config = dict(
    n_kv_head=1,
    activation='quick_gelu',
    norm_eps=1e-05,
    positions='rope',
    rope_fraction=1.0,
    tie_embeddings=False,
    dataset='wikipedia_en',
)
Each number is 128 + 32 x the weight over its row's rms, rounded and kept within 0 to 255. Layers, rows and columns count from 0. Numbers have three digits each. The size before them is the row's rms in percent of the matrix's.

# layer 11 MLP down (transposed), 640x160, rms 0.234, rows 50-136, columns 80-159
103:132126147109159136163156155122144169149128107156148123128120159114198177116168120096087144108168088142059098082093071091102191064151156134098157182073183187152167165177119148160090107102150109067078169133106155155131108178144144154077108150
100:105087086076108131163140136151188136129117162154145148114102191134134144146169108099160048144112158137134146135172125199132074141128117109160109133166099191166121169139067137179140058200116163176102090066119074160106100121126107129112120168
097:176073114103099156111100130024164133130142133121124159155176130128148163121094172110100125033146173106075107100158127157044164099131156112109099186121128173106126151141110146161127109135123152133117170112068170163143097177145131061090125155
108:105143095127133093126113084127099150105106125147098151195165150186144158130059079100086128146144115163116143058126126149086117162082099173134099078075187093126118134166048135168175135098101115086079112085128141148157084161104106206178114108
095:110108176158081087133124089105031109176104104143101095153162180166135109027086108128183153077104117171114119123108120152158140074175126168144114118122079102136189092146132117141152105186127142098151168122127051160159144164126090069140201146
103:126089146156098148128111129143195073142113127143091124110176164110112173218111123166090113077113097067192166164145163131214125162104160107118213142130191166171091191165120107108175110149161129173143133064099138145109123145119169167181146055
094:157165117129060154168134137135142183187087127119090101105083121058148088066158107127138101089143121124154105106188078168082112120134159056162122103153107139102108180160103123147180175159111106130108096106122168065117070061081110111156128099
109:102125143136165153103113132084168097092205113108193146149129150174104183174188077140108131169150146093045143136150113124116132117125101171110114173110183136079096145123122178130137117116159127145147119096151110131136156078161128157100126160
097:117151154104084189055134106052113053119125099084099142103153114127105162124119177076123140117140161144134103122100130147158062148098119134100174164095158140091153145142080126125163112147125147125134100090142158104149179115122167103164070164
101:169111101124129138130147152109104076123139120094140176131152150175114170155134099138196081148164108063107111175160102131139121178132083103147107172103140131203122153128162131143129141153091164084129103145100086176133140053106119160114169152
111:116116138162115092137172112144131096133124121125153105145156170172099223158171114103155069083135097106087110115174154076094126139127095137125152100159195150084144199114160123120126192097077149122070156183211140179115135205121168168167081094
101:073109132171142135142107093147136134101116137112123172114144188151074113111096148094123108106154164196089053203155087131139124140169163114138132172132142169115168154156157129124148140177069096089122155133142130143100104179119099143116127137
091:119123150132137133157137166176181119146090128091122124119035127217149111081134154080063166129075137159133082165186147153201162121130119100096176126094108149081144158157143098086129179198076105089167136125101114161141144139127116123106152115
112:064171120124121143167118152118096145152101096145093141080117098127090113146127153130122171095101154180151123136164125144136209162086100128090156181158144157088170137061143151134140135149114072118121103092112097019058075172171125118184161179
094:148125120106147175108106144175155162126089148170077148148166134182118143142149068113111128180114171106124113091125104094144093161095180165190145117166111128110092058117105078150107167127202122127108160110158118093091155104123161033058148076
097:135143098172164094095162069127134139144123115077158189111134125177133142126111154173149123139142146182118168160130131128132161111100086089136137079119150181158166143165106197128122129158185119111148100155078099115122075112187183131133117133
095:094219150141140104089169051100098075116169128158172127127150145098136158110142128051088151085080176096119122099130129098168112118115062175116143178102126144103154119112173103098147110069136120128146099098153100098178113161129121183148118135
096:151117088166150149134109108170097176145174076119153138077162177159127132082093115118149150068110174145161120104157120160159126088107097152166134195083139127103138104073174073160096140101158132133126111109063121134204168133122124094138069067
094:156031122132083119052108081125155135198125156140134113101140173109130133144180136118105121091126120149143093158141151161144179090126060175146142180170154129146075132138155141058161114126165109076202052115121172097153083141142117124133123125
097:086083169170101153135150151099117174038154151051147160131149119071123137061120129139126092134143131183169135071165139124072155131155225128141115196114082120134128184169133132125157068128183106137130098172128100145096137148153163130135147143
109:113075188113147109122110074110080134089104146147112129122133159093149107178079114086159159147172187082178114147142177138138175093141094142080143138117121128131137073162130104098121142090107145133081098134094186102172088113106133149178095187
093:125173124133102072165143142163148116125142155122142134113103082132118108184120116166113118168091119146166122134180137138161109104152107184079146134156132141098120080127145082113135145119184175152143095130091099085115084171115171167107141131
093:151093143107142137169062129101114171077116153159141079146111131161087154168075171035133126117105096134127186104150054174129131155184083137110168141122120165093133145131130213123172115194137178097132143105143142127124099129118066152137100111
100:097147103140162162161128096103118163069134132149097129140120161123100166148150132156116139152073123137195100093154134085155183138173181164129153191154169101114144185132099066136134189092101166112129134087075124133136078164174122131155073090
092:099127113114180146089090100092128188118136092126163129135091129135116185143098126141152133144056142122096094104187096133155108151143108153145084147116110165152143078096106140203141097050085147144127161112162219177141110110114115144148112163
093:137163092169126145100174107171139160130154050087143147142139109128160138187130156083145153124089146049173080151119125181157126112171107139182171154148138105125123144158135157066140066188127131109154172099191170121138114094125136125067108164
094:137146125106080110135059116137084096104135167134136129143102083067136117135093095092129130109152155174127122162119108140180133050072137090123136192128058096105118087146213086172129108163137126101136101162166206122151051112141173148080126161
094:122120173171090114176110061149079123117137165097145172124191177150140163113127100156123115130143128109075117123127198132122128160164126090152216139134089098180103192121107097140128153173183123144169156178151161112098150130084097165173171118
094:085106118090158141175090145179085099116173034163043087163096142091077152111203112123115118150169109127107130090131108109094149152133155118143149166063115174168124111209144084127151117147114123106092152115091170063138169125127152126125109145
099:121120091068120146088061125123111117135093156105149158144061099126152109139106118141142214108165128126147073093140164105108082136102129171094099138083128168103139105119158145144107072105085130132089164077129125123192100160149150159118173187
100:135126160198132068138156085086131137118105118122133118159137110190088148160073091127116126086129085158138113130064129134120146130135148195025093150119119122128098063080158149122173136145169111179176093118136092102135150053153075062100112112
103:141157149193067118153119107175148138131115175107119165145097161205100115151170127132095134193075112156153138145154188121084175173167150142096152133116126107099131169121124132089123169141116148118149121157107109154153092095085111068107049082
099:154155128109015106121135110145178135141174118103160117143123208095160179168153132124127161100167120092130067137134133095116128140176112102133125139105150101116103163136091167141102101144136125124079118125084054163167141088152130116116098094
094:105114184164150114199146079085127146116136144092060167082121132105146053169113124143197153090165120132128100172119146084095087148134134133152145120108115187133159132112176124100124075047160124126067137079126107137166098117117097139174165128
096:089130137133191172074130115152163134143156088154088066129178083132119122127145187085103108130107095104099168110101135179156175157165070141164208151103101171107112065187147096109128156088193152159124075181111128126179100185121153103146115143
092:158161127134141127159118131123167105090139083167088077064120142185120136163066171107069130087122141115132141132105118140102161127119038100080095105088066079123176131138170119149129182144158161178108140164121109084147144080107116122148136108
099:110149137100175086061107128071123152099108129093176123116136077124155164112113126150114179143098133181134075099085101092133090131135172128184165166109139110155103091111132163166103143200153094174104079185087147169135139176151107158079161149
099:117107166153082136161124103147117090177134072136102143122157152137163141177116100109146144168105109172134140144147094152209127122074118136103153137139132145079150196192159092126116121064083109167150150108183103119138145086127180121130091081
093:183061161139219094182088076102103111084146124144108089076177117114086123133132104139118128166120142117163133142142134104145113157174159131111135081148096113066118153166068099128158165161186106120183189116100110099135166147136139078155131191
090:071088096139124128141101117156173112104099175132157119125129151106156152131149211155091108127120141155117144098117160102130148131035093116127067153123102136160113109131101135109093177063121128095128085169175071132077127129137138129145149170
104:155131110132074105114170107143133142137133167180115153077116133144108090088160135201144112145166170119111107173098097190098118160138174170115185113073071144087107101063102115035142111156114145115120161158137136171096143171128119133082093079
103:121164087172103139072133123113146132116109090073103090121091151080126121144143112172120101158114131072129138183093114122149140114138162131126082139110094113133087128138154093133106056097134109158127083154150194113199140115143076164174108075
097:117120123110128143093134135055132148173179132132146113096154093158129090156127180125117118195081112149158154126133132146146110127130150153045150136186154202142115167147110141196159087116124109070155111206145118141158122195167089124046097141
109:160205171178109140055117155131121152109186166137131128087106152180104147161161174091140100132102167127178172098103085080131119110106084171182117169069114126115112096175150119128135149071165124126115146179146090135062134090223189143133128112
102:142107157156089139124118107143120127151076149135120139074100097129110096108092111215143152087118179114178156107133149134124186138121151130135132154106177156114087118176106182057095150185059196083105106143152169144080153117144116182136056090
092:135131083142134111127164064147100116160145088122139125068168122086144191093084136071123094136092148133133127076125079092093120179165130164150168143107129104158091126099165124122145148145081085113138093104114209106145191136109158151144110126
091:120136113114107152081152147067166143135110194186120124113157140134159114109107107172153123113144115179137180115094131123130116081132070087127102092048077094080120130214135109131044175136159151153101154167096120154123121121094108155157104115
105:117116169165168107138150119137122125061140116135086122132123104129179139151086128129141208140099110138174088168112130111151141128142113128105104169159134153107178216072152136118154155076168105098139171164110117139102128080117119166143132116
095:121122105153101078152114103096096119104106054134171116124144105104111124146195184102169126115116150113128170189076176119087158151161118131108138074158126129164103113105111114125082137064139118087176142097129177151158042113111138097114108102
106:107131102152146121104114150123133070110153137126164152121098151195074126148125103093143109145069110100092134116144136138119147176155111162101144058189142129190168158088128104127131127094117159138118153156087119135144162150148074069160173143
094:180160110130170044169175134162086202136149159132174125151176178100084107068178172130058099160118135166179077114075118189103086158142116094081135125171084072138151142141123142099133100165121132154139155112128088151134131118150141149154047139
109:160069118176134176127167129126170133123121111169056155113123135125121130135132165125113080163167157151208085129183103137153100118109104120113168195136089107188113148066140141073100109165088126128093127152173123187129155126110125113052148135
108:137138125102122146134157125104162078152110151134178097146134057100145176134201111185119149156152099160083141098125139160120199108090127140107107075071111098130159114166132134157107114024118113131166178166107149124082090093119184107143127096
104:155112124124125164140160095113145127149136090192114111066087110057116116165079137086157103089141147099170097094162103145105146151108119147140122143135102100130131163163200207120122137115060163090155132141084082136097135117117155165092155136
114:101122157096114102140092119127126093130087168112119121130109117149146165106165116102126081132124150130081104077204123103083199151145114134116136095151141201113104078176126125055179117158102114168098231094109106163045122138162143155127121158
099:188112149112171121178065132138122102129124132121194111176172082066144150057138131187096157145116141138135135136132122093134161132115170105099106130113091107122141122109103163155082118175141164121157128140070078155133114126150117196091100132
090:101087140135157139160110132086143106154144134142092091100141134135086114180139189146095107150155150121129148147134113076080131110108134121161067045145120140156071142154084121112161140151169078164184044141105115171123110140143124094140102048
095:130086103102124111190122168098132100131169117152094146128128127132129141115121142128139164132072093150068136059110178170120132129107132085140096137135130178110152184112099116189078141177092099166151104094128143169187134065155156082138126113
104:116131109132149084153127089091138106098167166106100204100121111116098118165126140163117135136142135152109125154142189209107160126144111193070178176166159106147155157181121094066101129118128109118149186149149101154152083155089074107135110108
097:146106132177120082123133095144106126084113191132197144140126126065114164189130121109085132118169139132142083117161133138058169145147124166103193073108094130077165091105120165094128210182158135109117089094109165126115096220109126116127105134
096:087120130070157115078162155117095190069168183093214112121212062071089098121122140118104113142105128143126143084160117191134151124131150114084136132106175095092127135129122149177152075137155139156086137099170123171146075126102113130158128202
105:066145132205132087077086093147076097081179129116152070150109129149166057135126105141187109161150154120150138078118076099144103133103140130169087056176121128141178149137112158161143176095187128139120144168173125110082098180156082112138146075
092:096141124140089105156200147091136126111084127125146106125130152077086090147128195124167120155143129141106119119073097153070212149127090167109103113095171099176175158110134120153097129128083168157155102067142187130191142077147081126140110178
108:073137194154116071105133140095144084160121157124134146081114150189152161183086145152177138165141142133159132103162124147182107199106099198108067117103116122152128169041065119146077084047140156161142172142132142158164128113107092177122143136
096:140086099156126149103132171123113136095124137128094090199187130165161207152033172089149108116148129156155138162086167105084151103113139153129168137130179106118160160217142090133154130188123136095183138109148117154163089133102133122111128130
090:101029098176042108083109132151154146159161087143149118182202150096205181112058131106078167086140146123111023087108154119094156064106148162122116162120105159130164152127118170110097111166151121128071118161192155199137136177132115114092112154
095:163125178137029079117184155097170168211217107164079101142133086147134097165154151074095171105134123143136143141124129128167106189157108078108124155115175168092124149116131136163096042117127177128116147163133128115086124171102156189136146071
100:159111057202107125122135129098174061187140106107157170128142161139128168155146108124169116176128158106200112122153063136196086121135138106164161168153130107124100112138086127150142126145103171178118176146145160051119144135135086175064097114
096:191142122140147101098162090152075166117163088128154109141126129158139133114147090136139086103120086147095180080122125160144165163081083161140132188101135143136157146092090121097222163128139118114111068142135132139154136105093157093137085139
099:189165119149090179105119091103152136172160099204127116107140126125123092183133144068129163196133147138120143179108141065106161154149107112140156114136147148158070174136120151123091114145066101126155053093161118135103156111114106118145117151
098:136162116062130150115165097164189128158066124160134134132097110109106143134135181198158118051131114140078132143083063085127156058104113160125099103110118102134130182182098149179062095159132118123160170164144109158123088110197148033125077094
101:092135103129156165121096179142148087162168209125173112183150156118094197098149171170096122108133123130125177124076152139133153154082185098111118148184143154079097066102115085130071138122061160116141086130174142091148149072104095103126148229
100:143112153130140153178073156126095094120130126146229130097136140113118083166117117165090134096172183131165122097088166094161069139096137122095108092071182146081124150120153114116087129099085144102112130116109092150185125104078130136115098103
094:159146138185158132133122105144092129119162135159124131143104104052114135087054107052140118160132154097134122094109137137121138106099149162135096145118125114160119153090080081165154126138092134119255136154112131159182109136167097122179086115
090:108139104131130107096145112175111133114148137141085148072149161172212073120168088141169095160126117115178149117193116093148111165119092128123160165176152190101165111154131125143121124137140138088077122154092140123105115164158149135138057205
102:144149131170073081111136113148086154152117148110154141144121126114151103148077095201121113145176159152085154141132119154114098182155170079160164117129172113147118122104077152146133177144120117145153072154102149130121091184128108146113128174
103:139144125141108067176122090138119117150152148096189118154099032165150152132129117159118144116137062135164184077151071133132121143147167118162118121197108126176102143172182144072147144183162132036169068130136107118094150152114142076118091101
108:145114092115115107146101124112144072105075094133164074180142112129112107145170090072162111147066096109135108109124164175195187144115140118148109114164123235083128177133078162173118151102157151138091149151133094127224089136169174012111121079
100:131117154132188155178124105082099189112111109128124070109115136119128086125123127131116121189151133077097181095165101114131087066100141158139123119097122112125131130150141102097094168159104106078065201139094107158111121163075121100196153104
097:091118093097143084091178154137120106135137161168177118089102167096077118181118109090151194117167098123120057120152157085129166166165111061052103118164128156134128111088095130121108085089103156102149182087178072152130164178163151143164127136
099:205095139208104146111156136123179097103163109128141179147102144187129116153116125157092102117091126151110134116171158117046134129093126163159079155132167141110144168173113069137111121109105154171078094073111166176102117131118181149173155157
098:161133123147094071128120145209105183140144139115137148152125105064082166076153110180141142022137174160119145120092140132148172117136125158121191113101128137138173133131160162131097079060164128130148110135144156131181122063137115089115071132
099:110148075133198118118109147103150174098134183098169150156080123103174074115149104100115137121111126150139120139109129148112092158112128162155180150159132150072119105084173098140166066139101106145175109105148168143135125084071054177101124120
101:118078164117130135140091086100126083112241185119152086077171097101116165142107118187115166142114058114083089157113128098115155063207146072129119149123108132124154075119137143119141131173109157121173182116128157165108166139101140090117130139
101:144146124106142167147074138134117158125182120139096146136153053128113092151100189067135078093161085162103125080112131157131091200184153192102157145125151089113121079100212098125119144151146118070103137106109106106117137129166144133065084124
096:130123125134122151078170185117103094197120140086162151165150139057152123065114128073202043127141104151095170133143112169115107159116102145140115116139098107100129093115049104097177119126159146065134087156154167119119161104109086169134113130
083:065136156098108177100161109145192106100123143123083164180142140086144139138154111092104147121154142103100177131048125100097104110111100207092103097095138106079114077154124130075139116146162085118101148158138131117140119156154138150143102149
# layer 11 MLP up, 640x160, rms 0.223, rows 51-136, columns 80-159
107:102117069079114190111085137122083136083055179149123128086062090184110185132157168109103129175124152160132095131159142162188089127123162125087130140095152147179105122164155132133086140100080179105117107181147133149122117097130138123168162136
096:187101145145138135149077195106160135127138158099101135142116094122106098092111115159121146086095121158125141148093093141095110071072156086084132148128122116144099116122136133174172137074108065049132150111089134138093118143160148134135109159
101:088154119155140136134116105124130130161066096169164096104127179120079103052106139103099136149155169130122125083151074146137150158133142149086123099134144099127091166140060141137195095169116211140147140172099084101127143128073131136175110091
092:101119122158158127169130163181154143123078135183126121126073105072140172123070132133133163119096168073140156130130132163129004103093087155165074164155141140145139136101076142143159165107127117119138094087111125172136124085087093114140110119
116:141146168170156145147138124134121080196130119099092075140116119151141150103129188104116145114097096087158165110084140194175140184115160109122104188120081142130103063128146139166140125083137151133138165138120086126149108083122085133156159099
090:101151074123149135154085167175104186176118115063161136145121090127116101103141125190193126072117159125138116068115080130155104153097120123142125130095132158146142114171171178119097105081107142165093151164126114102109121094118117131149133146
110:144092107154145181141061153120107079156117133121157089159157120156163151173126128145083198128194146104057102110123112172156091103088111131107162151039117150097092120108092167143076118095172145095150105095179117114135169141083116130158128171
100:064175088160112226117122145130150102100101156138122153124133182165174175112136141144142093103159106079115104080105100141170096161114085119105106128120093104172182128113079136127172112103171132108148095163185098065130125077158169145126073121
100:123154110075141160110111130116152117080111141169096102141131107140141147116087057217147106162086167096086112066148112110104092102072151075166150091139101105183136095125145168116144093138164171057154097123147109160170149138137076147115128146
103:051122071147175162098086086109119168151116051106109133082094121167136108131171108139132124156103167132116100096130178186164158131113080160103170112110201100132156090143144175118108164123068172121152108131152148147086158125092153133183148092
096:158069119106146141091081121128118105125120074172152132092095122174168151088132086113106125134105094112248109108091138114083143114111145161138110112109165129124147108165067156108129143104121148130152101208138084136095128100109172079153148108
098:100135144122165176134134098063147160174092164148118138157202117134174111109142138119128072169154074184116137157098138125104155093126203164160126125199093146079169155103115150084054129163124133102147097180154077126136190150110107102075082134
108:088156126111097127130125145072063185163162145106144128091114170139112178093094153123118115122104215195152173084103097164124145176172115099112119131165144123143088146167180169125133129090117103132127088126130122120052106068122138148106114097
092:093071096114124098099145069084138115136107158062072068105148093172158120155174084135125130156113131103128111108078169079074135136121106128147171123176126112096102217154095111080170074136118108162140090162145168149132180105160127161119116129
102:080060132113160076109150132150148097181085213103083167148051147185091100155142087150191149156136162154122071163150136085113179115158122128092110125129097133200123157166146082136125143104110149186125159102136126089109121127072175111135108150
098:083144127110089101156156072128109134124127164136075109108155089157138136195112120118190147151131153127088103076130092082100146052141153170120201118117110122092143074072093133144128078088129165130145147152149126126113145099151144085226146168
092:182082077154170091167134124131167157105114131149103116144083073113080106141137137099097093158103088133126170011115164129164148177074097147096166086150130076097165156189138115102165137122119096114098082155144157162122158111095160178183138110
090:138119158122110168091138164153173135179072142136105124114226123154160139143071138147111148122128135185206103089099153133128171109105110155109081120095132090109167112081133181164126147139092180121111106114112088189138166112090085140130166171
097:121117177127112135111099168158106107073060173060118167103155144151158121142143117112078134085138144089105205098087134130110141160089158099154146080093119144105104129074123137127153161101109134097165141192125082113129103115124145142196162126
101:130137089161140187147105133127115101151169170107150113091153126189132120149153159173137144130104161097128154117196166101127155142072150147147073155139150125156127145104187138098134184139124094083237133176144108061087168103154157105088140101
096:075160091137102186115058115084140134101080160137150139070130133122146109146120161141144061137162156207132112130157128126165180087098144148206168145140128180140143142115163172090109084093076139106131086110132155162171152124143152090186119170
093:109099160069098118150114149140185166119128066141127143135142125110176120170114110098103128103184142136135118101134124117174157173042138156133145098129124086131150110129077115138076123127127092151156090181148163141163097009121157114128190144
109:097132100125196103108184125142113080076142104088088160152130113157112132146184124175119133151117060127111153134179122133108108147138182121114090106093147127100117137198157127177087168073059079139118144163163134135154127137093145135148145124
098:138125127113152123140130091144111081095116065190121118081113079124106149142114078097089107144165093182154141105116117121149088135154122142163171164168116139121140155171102134102125132140125115125158047141218193097194135094107180138143082091
108:147099117123137179161138145170127184151163140136135154093155118156159124086110131123094093120127135222090153218143105157137171191149127135152124143165112095091130086157103176113130157192088132095183105153065118180096129134114124132163166111
089:130182148094139154148076100112149086077123178156136130112072121129138171133061094096065171152158145133110100131139172155084125081125135111074102148144123143107127040133150081151098163131094151114185121135093116198105112118161145101162167139
089:080120141150190074122088116087149128174117132100154162159121106139150062143109106122124090141144145162092153150103158219165162127099118126128086094102159132107099064117118139172143093169133121080152159118045177126130097128104137158168123117
081:148111115171157154113171131143144087081122118143130151064098084152099149078139131061158130184105108104137086148107071134157126161111200154108162160186094121148135107079152060141063126126110056173121129162119126106162084199169142141145115113
096:087144068098081107154119082136083119199100160112114143156083140127133101163106156067198159125079123141116064080190099100081157141154163179106068086157127142185097091131111136171119110102111129169128139148148110152129112092101158111131118123
091:127127186192126132158062105123115105148131127093094138119125097174101178169127137138092138115118132177151077143117167095114134160099125141165123102101161170077084089115152186098161156124155147133162125139081083131107138110163156145124148161
092:147142126117152165187140134087123081075129095098081115109089122133111087119138147155155132198112131147096113162106143150110145088109188050138052120104175116221127137149132145121189126191111130105145149137107121160116184145149137182138105139
103:069111074139114158063111141186182105101118147060160089127163130186173057160128163166121154091132132073153120106102091130176104179100116125155139109106122149120091108207103163139101143099088112140113100121052137120116142098081070159131179092
094:124143077148159131097114173094118140100131157061096179088210106125137106064098156079098145076146158119134153109121118156110088163110195178120118148107140109145134116166098119121134121142128102146109128115136123121082127079174163147131124152
098:143156102124156080158111159105134151053139150110125138164149201041147128170097125148125103109104106104149165102105182115101138101147143093223092136144090134147132115103137128107144132056121139084165124169095106133129143087132195114176083124
092:115167156107114136065170167089155170115148155135145086157146104134164185116147098135163134123147078081121191082156030067160134130125117146126131159104096097095192084102116131162075153153054141149120092127139151124098107071094118088142173152
103:143134006053141134168083104143148162142165152132162128155114157101141077106104080152083115136112120077141074152145194119152108119149147083171151106122151073160114110126137134137088131165110177186112159162147084088119135111129067155112095150
105:125152083076132090153125175090091142122169065154144131135146163180094116149129097128165160172141144164080117128129131130233105172096144104189128134078133129092115122109114173137064080079101145142144146170169147180148133123146172127124140140
099:097125063094076161129140040127160159164088133106106178137161132166141160104162112120124122113131162066154135143132132127113122150117156093121134139150049142155152095115170168139136146080065117190153124174070139085114120145186121170082172135
101:130142115150127185128106168097139160151148103201088174064146072128156155127116106146115098138139115095084162164151109099110127158119143147135145184137162158113093136089186106104092152104106179102142132111150152129164083151095157152147101120
098:118112124105102105061048151113141139120153161122102103122136188157138142138079075100109120148134160118117170154156092115136147122023175123070109095125182082137111121160102144123113166121091111130112123135118141157144125156121166124132075111
099:101129101149126134149077173182156143135128150150040114135139121090184103162155141150123161164085145121149236142193140106065140141176125146114147122126149133134147125167175146115097161118101136140117087102135132070088103147120089132131083108
100:152098147101069134110115109090177142121112083142140148073107167079124143089143165131094106150164147155137106134131159133133125152114165149117136173216153077167168095130106143108152113163115169119109123151085052163107112154152079116155154162
121:102205138114161150162107157072115108149146120097140119149129119172129104147115171142144107160125177097174129102091104096127138061096173118121143137086124154125141089184083183131201056121117137178163071095163052147165176069164177112100113110
103:092128116114207055178098145140137109114116163102112147093088129097142156097108104168077107187142140091172101141181187116193104183139116105178108143157115116139123070137143184128129155168115118145155132131056114197098170108134152150117049083
095:098117144232142129172125070073111110147074135161195106110102160128095109081165131150183153093139166136144128071108105054093177159124104164148148138085138154107113108138156158117054116141132171134176121162112129141126102165155151109180136147
093:102079122104161149092150173103159121145204128112110130066125135096157150069105100095133146082100087126144119162128162122187124106109082157159122109198117142105079139174175095177111117139174096191134102114159126102076145105092168185157129105
100:076122142143125135122115067079162117103106095117079151100124190071105079095148082113118097102155120153129117094139135104141123138128135157150144111149149111154113116166093129143161093140132114146149109077144127116124105145115152098097165097
099:103132154164113117072087143153106094172161109097116091085203133138107137110139084104158049126166131128171108080069167062140136090168161157153135115206147091144124136128109154173129193081109093127132103120119095107129090142152184091160095071
095:162190121043092084133174129101105100140171151074093143074144137069121097208112131156107157152130131119121115139121090060127118099152085104152105100124131109193149096152142173164114142118109157134131121158101081161177119098160132133110148112
100:096146090140113207152093138158128131129074110151142050089158192149118146172155131110104102106115164135133153137068150113130133067109086171181137119128109116166063050121071153141075163159142188132154105107124130106121164074132135094113131123
102:107135112149194126138131113174125104153138145138124080105084072185156135137168134164110084156166146106144123086134169136148133104093165099172161158146069176194104144182050092138115065133135112150076162182114114115117085095162100101179117067
107:085164118139112089206136151165119094167177105113189148088161132158173100111175146108108102135111118180147174157156126138182101081119133060148106123124178125061133215150121182151090132124120038193080158161101098182122115108089155136106088094
095:136137121089123073101117134166148141113176121099175080168129136118156149221092062165170145118162133142147162131119150190143104099130174084132105105127077144147103070186112111157070161118119153106119089081152107144103122212158139126109110191
100:106146125104186161147131138098134163053144131145094157069140076110098177115101097143164129118130169196136073101136104184158165182124091120134146118110131138112098126138112079087146174116113106159145135154148114077144161118124074127126158121
099:133147091124119192161106174093083102070094054110130089142100102080157119098089116172100139130167151158128122083151160167055148100123171174178134083135183212144127132035139153166105091160113102102121146118156136139147149163147180117105148123
100:155136111142169106123126164157184106084106154100102184148143121104166178139083141102150141140162093188140100143102126120143148140132117193098081117169085072109115089120182103153153133115156115093120160157166153123175140102175176212136119171
098:121117118096107177164166165115172095167111141136178157102081134106148153097118109128105153155121105129111100126114172124158122114147091114182144120112083111156169163206115130154103135113107146144064182112103149117207166121140097111146173113
096:118117147115134132136105164158182101127108070119115200154084162117167110048157160169113074149114132122100132130080112100141127135093094068144135121188096129136127114151120173169118108150118099145118115123174115185085113083107079127121099110
099:137148109151105080143114059090105088159123160156141082145165146103167147148135114113135063166131139170149125100123113118143132148133127122100167090117112109075114060125182090154125113148090173169171190153134102077106142119051147064189158148
104:133090084116102124127104211117167120177116115160132176129088109127137144129137115104172080207087147079114081102121124092151120163138147102126161215097098110163131166098185137158118098121089149171104099086095134081136219100117134151162121044
104:192127110126149140121142107145188120161138149099119154126148197121139051082167128106177157133086135142089053196158072082163096115148123110173139090117131133115094127189104139135090142071132110141132135118152100073131186145114150156123153130
097:071139153162164126138113140101114117160107102172193125162110141129109181136133130185135071186098152145216169071127136100105162169062134188101117164111184121180137073137198127142103132106066123089098096183124105129125122139039187152081083131
118:134093159128159149121123148147100076145089174135147194150114132155117083128104135199152100160103129176120138102113126133110156105145146087092171115106090076112094145131090131125179153102058146128137142123075077090106141079115151086199104148
092:106130120166197135115161171142118119101124159167113201094125120059096087086103072109174090137109159106162089117181196138155066141134132069130119165143070090114140126117181075139110127098085138070122162093101095161112093138103149129143134096
098:185112094138169090109107194129129120138117136176046189109157109089146145168112176122131108157132091109176083093096169135124153150133166157174110068074084166081147119177110091162117096118163098166101143146126135106145080079069121125079168083
092:131144105101130131142131117128195169143135190134165097127135110201105113058129146078136203142145172163118107071137103128137152129094156068136060126122147162179125123169189144101125063107103127111122130150142144152147176068151190162087132089
088:081189072139177152152110175144171124172169084090109109108159126127119098128155119098149188128133191144178068106082100159135138128142106140129127108127147085146102091156150164132144125071152152123141120137071092056118138118151184178132131135
112:131108182057117098155099135151155155090175097116151082145125122133121158160150078125134047197084133194127115152085113111126058133155082111179193170160133125131139064127108130155125184101063193175082107155082174108144208122102166100158124156
102:163132129155061190174062196089126135090130063172124108160136112038148115139116123138149141134082129151138162182092175178081117126155135110153093099150153174110172125120104166092140107098139087158075132151084142097099195123082120136151186133
099:149111144120102071123119163121116102098137107172141109154079131109218088137121116084152175067124130044084111154140206143125128107123137163168151098139117123109129068116082149156116150140136223137156085136126122166118135166064129180194105145
094:142105182081152114138111147107142110084133114113137121097077091207124092105164110135111109108124130055119156149113120104079168185149161113102110159099142185106141090148185110166113176093116117113120077182129151072152158107130100138117123178
098:148073126127140228176150178131142124124134122151180154081145146168142123197117116158144134096117118115126105084084102132111104172074137125087132130103125111082087137133063120070111133142154188071133136115160091201124140135138138104202134101
094:133136147101135150102141140150197128086186121085107073126139105133196117143120164126158126115117166099083101122070143174098081184113082150143108159162134104103115165146079171116112185109183157120127164136061156174116115114183166080149158168
092:173154132149115193101141104141117102155139145140111152134089085131120135122104070183067090167102159174119100195129189120161157052093080126087128144140152089130105097098139104156099115114107145123109119120160131085098167148111093064163132168
099:149159135101104096173083115197174156106104098113160106100121157122062120102105129158157122159134178156099113151198036101148126139110141101077082127121117097079086136166131116078125200111139120138166100148137094166128105157105116055106160139
101:121113151070116069084093093108156135094101120132150153144131060152131157204084093084093138098104125181159080184159162075112153131144126104115060139114137145091141122155090169119141138112136119128104054133084109142128065168081166216139113090
112:174105158083106134130127117120104096093143109169093157139175172120104118093092098088130104180049110113154118118093132096124165131093089097181058122041129110095105123134124132144145144077103139122112132136116089133153129087095147109148093076
091:142073133146101089118072077137118132133088123106131102160156107157137121164044087095092067119102160102109087145088132148115147189099177148128096135089113179189148111101111102152086209088087076133093088134114094097164119139130157120125112141
092:095074105116164160115081114152144125071132174172188115115103135107172118139089100132137122121087075170097055085094104146124106158146128119110159123132097127124133130157141179134106069079123127109168108172133180131117143149118123148135064183
101:156183111133178121172121126200163116099142111145113119120124133165147138152136124124161140129177139130166125095094119075117133117154109145103200107086133152118154123131124201142096170136117156152114132132080122160083122112150122077172146086
094:151166091079174156101142127093156101156156137076071089108142094164138144145092098139141141097102150136116109103125110117160147056105143125143150162142179101206125070051114135093075149114134129100107109098149106122163100094131079106133155094
098:103094106159155141197109128129134159154090188129122125131156157135179171180124159149092081097127179096162149083123149093178156070141159084117085162067109148163095122107108103155102110122182182130087184081188136115089132086191147157151133171
101:163157060174151094132099164122113120141113127126128134069114068083119105188115158108096113143201125116105158162127099098114077107114136096088109140104171147134162110073119185161163105099085179153187181079171158103101182153130152104171109149
092:088136135171087178114038199078166117100173142206108071155130134186131128137167185164073136180171135142086139087152092147101122186126115137072118183113155120133070072124172114103128095092141173081096152156103135143107115090180178178142092167
096:090096138093095085117101136123139161123154185093120095128104140098124108125110131103104213144145132165107158135137097172137138046148106087149094177148132115114120100081152079105115119135166123070103096148126050134168139087133113106127135145
094:185137110110149091150125163040090111131171189093109130133123121158134120095125144097202129155115119131167082143139083151121149125092100077166170159186105091093146189174118135130151156147127156134135124125114148125132080088088063107105135171